python train.py --n_layer=8 --d_model=192 --n_head=6 --n_kv_head=3 --head_dim=32 --d_mlp=768 --vocab_size=2048 --activation="relu" --norm="rmsnorm" --norm_place="pre" --norm_eps=1e-05 --positions="rope" --rope_base=10000.0 --rope_fraction=1.0 --qk_norm=false --attn_scale=0.177 --bias="qkv" --tie_embeddings=true --parallel_block=false --init="uniform" --init_std_qkv=0.0361 --init_std_o=0.0 --init_std_up=0.0361 --init_std_down=0.0 --optimizer="soap_variant" --lr=0.00461 --lr_mult_qkv=0.4 --beta1=0.95 --beta2=0.98 --lr_head=0.0113 --grad_clip=2.0 --warmup_steps=200 --schedule="wsd" --decay_fraction=0.884 --decay_shape="linear" --final_lr_fraction=0.1 --batch_tokens=[32768, 65536, 98304] --seq_len=512 --doc_mask=true --train_tokens=265100000 --steps=4422 --dataset="wikipedia_en"
Each number is 500 + 40 x the weight over its row's rms, rounded and kept within 0 to 999. Layers, rows and columns count from 0. Numbers have three digits each. The size before them is the row's rms in percent of the matrix's.

# layer 3 MLP up, 768x192, rms 0.215, rows 0-67, columns 96-191
105:548517453488453491513447556545413485577524494528534526540412450523495506458428486463485508568484510434521498486462537516547540483531528500512560540513503507539476523526564479524529475488551589499475475475560476610449546455478538550516502509536507506479584540523486490554584434570469551532
100:455498552497561478549464497555480496561532402564513526490480481535453509520533524503481483491529413511474471522501476477463522541540546525482545563463433497466490510520484445536552422487550513566519488537490478501424497505508494461449442531531552485424567445485484449508469499531485516438
104:446421556567467502496525523510523450542479500501472514513499506428464511449536539502463504474526459445470548445595522460483511465533440562483507545502490576520545470508482586544474465538532501550432471537487536452525472506479572518517537488549492588479524531471422543513488432571546494463
106:511441538544505471497438517525497526520490536488515498475527482462472475536529425435600480496495456553537457496459550570471508518494424478472494512530452493498502505502462512503487505595487454471456515444477565545500505537531484505485600500495438599484486474444474460479481552493472471453
106:462511472557498403456475554478475419542496407483405479514533483501541505451476531488533516500520481498536500497493463519584525375523580439479503395563513496501527448502533456473547470521494541518464509476529543436514514476516451481526510542488520514515565541480576446506520506537478581508
097:503459466528577549510505540442450448489460502528501565499471483526554465500533493469525496383541523485435470485554526499515524455553593492494540495558527464527553452578433539464481460551545591465475496484401532503450488520478498501494566496460487543471498481488497504407512466390400570530
101:516496481434535565568483488543504449562545542532471557492465504585513557422493519500532514488519468503534524486508471535529391501507494474489547514533550499466450449481518502388565528553504520461563448500468411544565536506455417558546481490517475536546451454605485498473467481499477568463
093:569489564510553540584486482535532438452457477472535447499545533484506497526477452492510504552528555431540511507568525501457496519492463517540426514534579461527486470483516451494456542532389499479456493513554462484494557538525428414512434459613502439578505450565516517522464502509525448504
098:403475579564539560445515483478473499523476450468446485512491541466526509544463482503519536496429434486503508479421454501484550492547576491571501478496556532520467456422561464504522503545501528551484553529493496496484524516503476461483499522504514608533597531467470502492424464531528452469
097:509538596490520526513496452508458485529460454473561519474503494466506467490422471548471500540481474418486468484522487506473464440478458535457495513540531510472462474487521481556495534531560454496501456470520461467473525531582461474508425481485459514533509540536533438513478562531532535521
100:450525466392523504493421479539581364464481462516486506521526486507551479519449501522474449541564527467497483505481499594513486588506511495490521575471467459515466443537585538467539466486459497589600512451517508508472461533468486524458517501510473529515531490581472529509505528509470501495
100:598460493456547454524504473524506485565479497477460547548519583587484504527459505455440485516539501513475453489471427529468452543524509469520503462476518479548443470509509505516545496463472521462465483466438494472480621433463511552486467500541423466547489531571459504583439473572482484520
102:528485510426496525489568445523510540444499525508587457483476488478470539585485465452563483457562529509480518564515540569502492436516491471502413516483473494481430438547448549517595487527476491522493543473556428570481504488457484512496493431514499432507529442535498547465467509440498496537
103:503461451477532470434537527533509461491546530499428554533419507491436480562493533433481430488518588467534531429433499498419508554454586520559558452462442493454518465474510477497617544548494516511524448519523509491439533484560555530571480554457515521530537553508477502428492573548442558503
096:508485508484574519534451529489517557471527461557503512489502505505471511443493593467480486492458559537560488531520555591509449473470474447464484497535458504458429484553558539537422519508469521484484472498449574556496494482446498491455570470512449527473458564503462504560563524480595561502
100:541519492476430503461458441447547529526513494498590522446489527528561495465483558504560517527504527481464447529537482497444530464536482456542516510479529482461460550513488573603548520579474440435475427455498426504495488477470550484502529485516536444538429552567453440508558512494500482573
098:522450551474521538547503512516471476506493483501543457486499482573601508494462483504523555506517471505530520502513471517563512544533528472483499537582454521563495467450516518443523543481475528507512506463485428532514479512454473476532490501484491550621491492373448534523488535468500456508
100:511519501415567536505532454510474513553566467478551566420530515505597495500464573524583475442490447448454499458513475500475566468501504417539483485460456438510454535487447563511500500567482518479464467467524480513490503483472515533490461547502479561468479538450447550622486505473535511443
095:480493473507513507503488538463424503448466541565482521472466468517513508471491464540516512518515524543495458563481444487505558535481451485514541410489481515448511434499482484487522526545501501566537482508471511494453564486556509519474444564504491437476529488520505443438530478478511469437
103:428515536464496508495504469536501478558439432510494510364516485487516475523538550515474502461583491498449594449503497436533433561514545508523510560475526500561505561542459455473501465451505550599476500483442522543473449555566519461532503537497463504572540519467425506536523430481510501537
095:508437539427530434502578496486521518513565508512534512465527497438451513480533463460504528498527561515480512484514431480496522433528522432570425487460498496516470484491566505563577569508509521449446439466444443522476613478492467522508489489530474537466498456519475472540436397469506541478
110:459486465426482496570489547514564486466505491503467540529530518508476484426422553516480547626567589489511466555522449435530495562496461485494475442490535511512455502468450454505477555517532538540482518562458556503521531501417532484464528395513489465461514407478487500431485464538508525496
106:500442536518561526450499475556504444463538534492478461582518462582539483583445477473563497504609516454520475531476505458432480482442493477509517547500409479470533476516565551461536476493442558489543449476460467466559507506529431499480520532518474496536520515496492419506460474515518465482
094:542460504498500544458542545514516439452500520474503486465398490437543507561479502478441518496469550451527564420502527571548511431451517499546497423561448473503530527509539508493548463518457474462593488503484526592499469484485564456581529553516495521516408469484538484479510457483515533511
092:513473435500449496516455469471508590431471487531517559463487559445501499405494442547537525525525485521502532519465502500388484496494579465457534501514486444561494458502495455456492555577486455491443587532544496436437543537462522554521440482512574535511465511426456507485566489509546465473
092:541471534560440526445523573564488455482487557541494442455452467448428478457502481451493456472497416457477498507471548449466470507515499527529536529450511493477485518516527481457519438535532517526571581473512510463482528507505508550504532446495519498453435472523473527540456557560533560510
098:575454442507550465465579494512528452529525539447451507513545520512522418493531549513569531522557521473526508473524529549486475449508608456471473493530448428498511491547518536508546487528507479486529539522464507424457489428565441462518528420479546428501543494428484473508486476479527466440
099:449472478477485541530526549446453530479547553524556457452490466519468506519512436546507466510495461484478438503461613534541484541478407487462467460486534485532483527499566502458557494534472507561504514521510526506448509444512547546516508527504484543510541510480493569526510580507471473510
099:486428552512498534493433510558459521510459469468568491558508520490504436543483526504520513580459442586569457479419474550509504466541459548607500512478476454598516441513508483537503491441540538542476512461528444440482451465588509527545507493465421417475567492566520531468529487467493507535
102:530528503471398534489460500555466465442469482509570527593527497454490481471476470506542505519473526497473485548564453539479457497494444480478454502463563525507539487509504490553520507448517483497489479487474544561504480563568502482472527473436454549577476589508564588486542506584502462447
099:568491528449472519496453490543507484623494530515503465525535460486518489515524444470491537456463462412477588506589521462504531511482459530570494509557479480569490563510491475525429419469500489531512543520530560471488547521520544500521544493502590508594554531518466441600457445499490480505
110:472467458476457474490464477437500515498541547449411472473456501484488528469475437555520510480564532458485507512508533396456440461458571519445442505582490503573473501503445498507529486488503557490435486509511446467513506460489562487496494507561537483466466466537569488498502484439533496450
098:503466449585535522551473533533572564517466507497518542461533513509503505425482483519539500457482518518451447556483560388496507484528537556535478410518508530503517481504443534558462475500441513476485522518507470545448505483543471484506470459467421525518522483487534494460473475534484506439
096:411471610496534476452451505467522447526554526432470432508485490464498453438475513445502515567538485450440465490474474511510459447549522409575482580405466477484532511481493468450496445518507507522526481531531490502520542520442518527455565507539599483560445533473442536488531539562504485479
112:476519442513528530473498520452495497518495437496430509443539500526460550478488491482529536424515517397465509513556446543477489481532532503534601497464422512449511501479519478515488526485461546539454451559514522478528468435501412483512416495558457586542487484491469430508526485527447568531
103:494526526432528487468505476476494516504476425561469503398536515543525519423458493462518505440489555494470459450420451398496422456505455509451600437520551548433513430471534524474533448503500528503517474546527503521493450484499552424564512509490428465448490528497452447447450506488524539456
094:410477497516445475411590554457531457484570482523505523442470419533491547480545518471432509500513501510493456463444533514485551495509440412514466554516514528489483500515434502439466541539577418529510448502551490487516546504477508482539513495529478557524508517493477556505509508533493500557
094:474536521484480451531534523542512456468572579484559550550424547413563479452467449525433558541462478518526469549439555489483420501484486475491520441445526463510479454447461513449552478482488440526506473534503491487508555475510515506523550503537471445469531536524443465523527536488480540478
091:500509546493531524562544461513469466539502451421508522511593503478545532548465509397577486519506436526534535467524536526402486475410526517525470501445535455473524562545539447525485486483483463469483516461435433456482580469497470530535502464553426547576435507470501471481532594430467486515
106:503518505523448507503516511499565545460469455569498477603509546466523568432460486552483497457492516486495526502480522564509463476510437541530493462498554542476453488530469569509474468498538489537521447507491531484464537524525473538463580430553563529489479447557565545482483575424490476487
096:528491468482496466394531568489416532422533426482549508508568570478578519485456418510486460507487510484487509533447532486534474521525482462501542509527466480481509503452531526531536513534454471516483471490550434472459506425571528487500501500521477529531545535464555484553556461512484400503
099:578458570477451485479472475557476518509504507504537524440550503501485476510480503488543512560506482566541472590456496547497676482510571454497485475515535511506536474489512546461502496534473535515411426503500508526527449537486478468528611433479431553468492521471564593510500499549557526546
093:484474462509548491485446547481513421457439513490455482546514498536559469451502502495499464530507482497420453554544538568540550447523522474557522493444488486553463461478491485552504432531560464560458506463528489488479494526482487382528541520478437458430419469528477478477514531462462527537
110:410550484454393508542478422508486515481490478501493483507467458463430480512528493561534596527505487526467532542528510508526574537599573435509514470476468484472448507535413499539504478563502462503524439540578497559464484602465522548553485472545478509489523450451526577449533459481483500595
094:437422500464534495499522432513475439491470535477435398463484484527443559479399536429417481558535516444476532538494483526505493498487480465434494481525478546491443546433561506492570447522493562479486499439453482516489457508515478512539527495552501443492458537560552522456499505545531454479
088:514518527453467471528509564466497475502561389472500505432515524492473526524536455586503495525534466405518468525523515507599558513491533531523478469487470504443544531533510521510546462463517506521523476518492511546498551499512477515578509439586477457466450477546468508484564495459498572539
095:457514418430507541461469514489535550551548475503483464390504446561527551424532506519517517463517459545504522560518509506506462462530523455467487541555535468515477478575466512421498442490435505451487507525521506536434453496525464449549559544495479490444504499551542470499498556445467479516
102:390477518499425488493571468589484488461487491519547533416413540482488503523520493439605461520486484510539493481500568497516503489502405502460484481494474544388566463535427489500545478513526505463454557425531427543492469469444505491508457478504507478465431491554535501535580564472546507554
093:465549515493489485477487426517507502487464449495520478458520488493532479554579508458516530517553567526542488562480482463532504407445473508521552464517482518491535518595415504524390497560524509451449479506539544515517589462439514478510506521557485549608437507485468482472496490524508536485
097:550455465511546523556458475472555491564588545542563538526520485411527516554510506503443534514494613488497531503588458440547487524516392547486434535559469533464513506468474494537529525497522556518516512387439435555493501527491502524481520478529482512522497509525463499510595478468484456538
095:451439522530522531419442510580556523577417522472503552521492546492483490491510494493525562510522510509441461536604489488555463530486541551500497489469544421534476443537481507456491479508473553482481489478426514529515451527547494501489462503419563487568498549482530544478542463492536538548
098:447536481510474493472603407516498532548494484477534582423455462498547438485439543521548460579565566531439494517507567461509510484457510540483542480519513571585464469516410564490555462533549526513561571510533547464561502497462512540502526485431514459556523618441461412497488487522544488479
097:531566482491483486515482468482505526466429482503488576463507519487512494447561473472466420518494471452546393511467512451434478420436522513535579461569456400506478407545571459500459466480549520500507518512511541513434514469458505424552431460543405526508569563490497503542500492478452493510
106:445450507513536601444524436483505465524457488520428505541494442521622484425450484469455474498570535394455519490477515505569567509471453551515517471549472521482516498457461497470480478519539531555413533418493484462513448492505474494456527506510507473455478578521525512467584528507475440562
099:622508488548508529386517524526423480552504569532469424553510389472466487465440391424503579517503549511463471513490528479515420487474518470495527513478541465457479489556488463430498494522490514454557518511517581482509485423508554484469483520511538477499435515506510371511516490492471449464
099:460468508467475527479562464482526579455454531497448441526527457443486509525492413478482561488499567530420429538521500466495492444485457546497405523499509493512506492473461465493473501529479499487482511521486440484524523463533489469501512490508385505584470500483511499540544407529433484529
103:538501574513436487542464463467444488518491503485501413432506507512488496504475452549522469524551502410542518533560509536515462488538434483458474417521526480482461487513477469534509488532447503544562484550476519515494582556550460481512513485524420508498539459564521463469556496520519567544
095:509552529577412496516515505471541522488523553518509528468484519508536518420501487464449453479503479502506479473523527379462480488512477454439516453514460516482439478505493550489519520451483550460507513459469518473585495537562490514516437506536474487504475446488573501524406534529484423603
102:493527460489486450468460456546519548393514518522498548548443442489436484471525468503491478544513580533518474557477422480557414431519491536501546500567527522538463448533502521471510511493487530489465542504544500486457499499536545466478529493492462498545482536493443553435504453462552540543
103:453512526473469522503527540487492446524438487490472567507546553601486462516488512522516554535437566511439552505389542458451474505428508557457509520550540507501572485494455522497509455540462498530563509462513525486557444513548508584489518452461495547562471469485461481531516505460477538477
100:483475555511497454520494534541514481472533467556480484485514483416522519573512478527520490427450448475492520509481531440461485488463421484556485423536534506473421489505529489478498439470434561504459486515469385449562430552534471512446479472517446495482496519444523420465459465478503516541
097:443487514464460501553554460495484519506424464476455477570451560487501515489472455563454556539462475485493427527444482546511529542404492492466519552560454603493515492434491567490521535496532603529448581563513476482507496427560495485486536484509452434509508501520444533490426477499544504482
092:450488489444469442462465460491421537515444421462477429496473517596509519467436444508457559456464459473500477519494481429470528499561541482483521492524516521400572545509492531571472506450485506513530477560475475566528539453498523530536490476462515415499431512545470552574483453485552458453
103:566469511498555481436543483581461591579494430484516540493539418519547435489481512540483485455569470598472471549462458445576420529472465511488511487499482510413461468558579545528433511491430558561472534489573536473544470485486453475528518529539478448490556509557446473512469570511518431516
101:483413471524489405513513478512492536556446549495499493474491481472519535469477459488541517439532480455554524546432465489477513540424479552482471469493436551516475501538515473540607501504530460530546450468542482416614463586507484499497583556529551477430531502464507544521476540516499508501
093:501499548473551533517552428461498536441486415537480618498520525518518528521485501493518516512513516484477533559487568417483511477473481504484512468526536500522409453504430481407519545520422406483558485531440514465489500405524474495508491504492543565463528521459457490491529488493528527470
104:470503512503508541500496499473499514514482457444520516543526454527476542488469516498576555522546538542551533548527440519466525540543558456558530502539542519535520452489510546416553440449527505508418551508466545449482513508561473464560530517536485488531479502518431423595534503537520479478
101:471466512448467550456487559572442513483557500423419517528586512571530489424545399424505560453527511423460477515467393507485512538457507497553499576458551470573524493484442474468445522496537497455494477541510453524452518525517507502519480510495503528475467450509499451435474546533538456521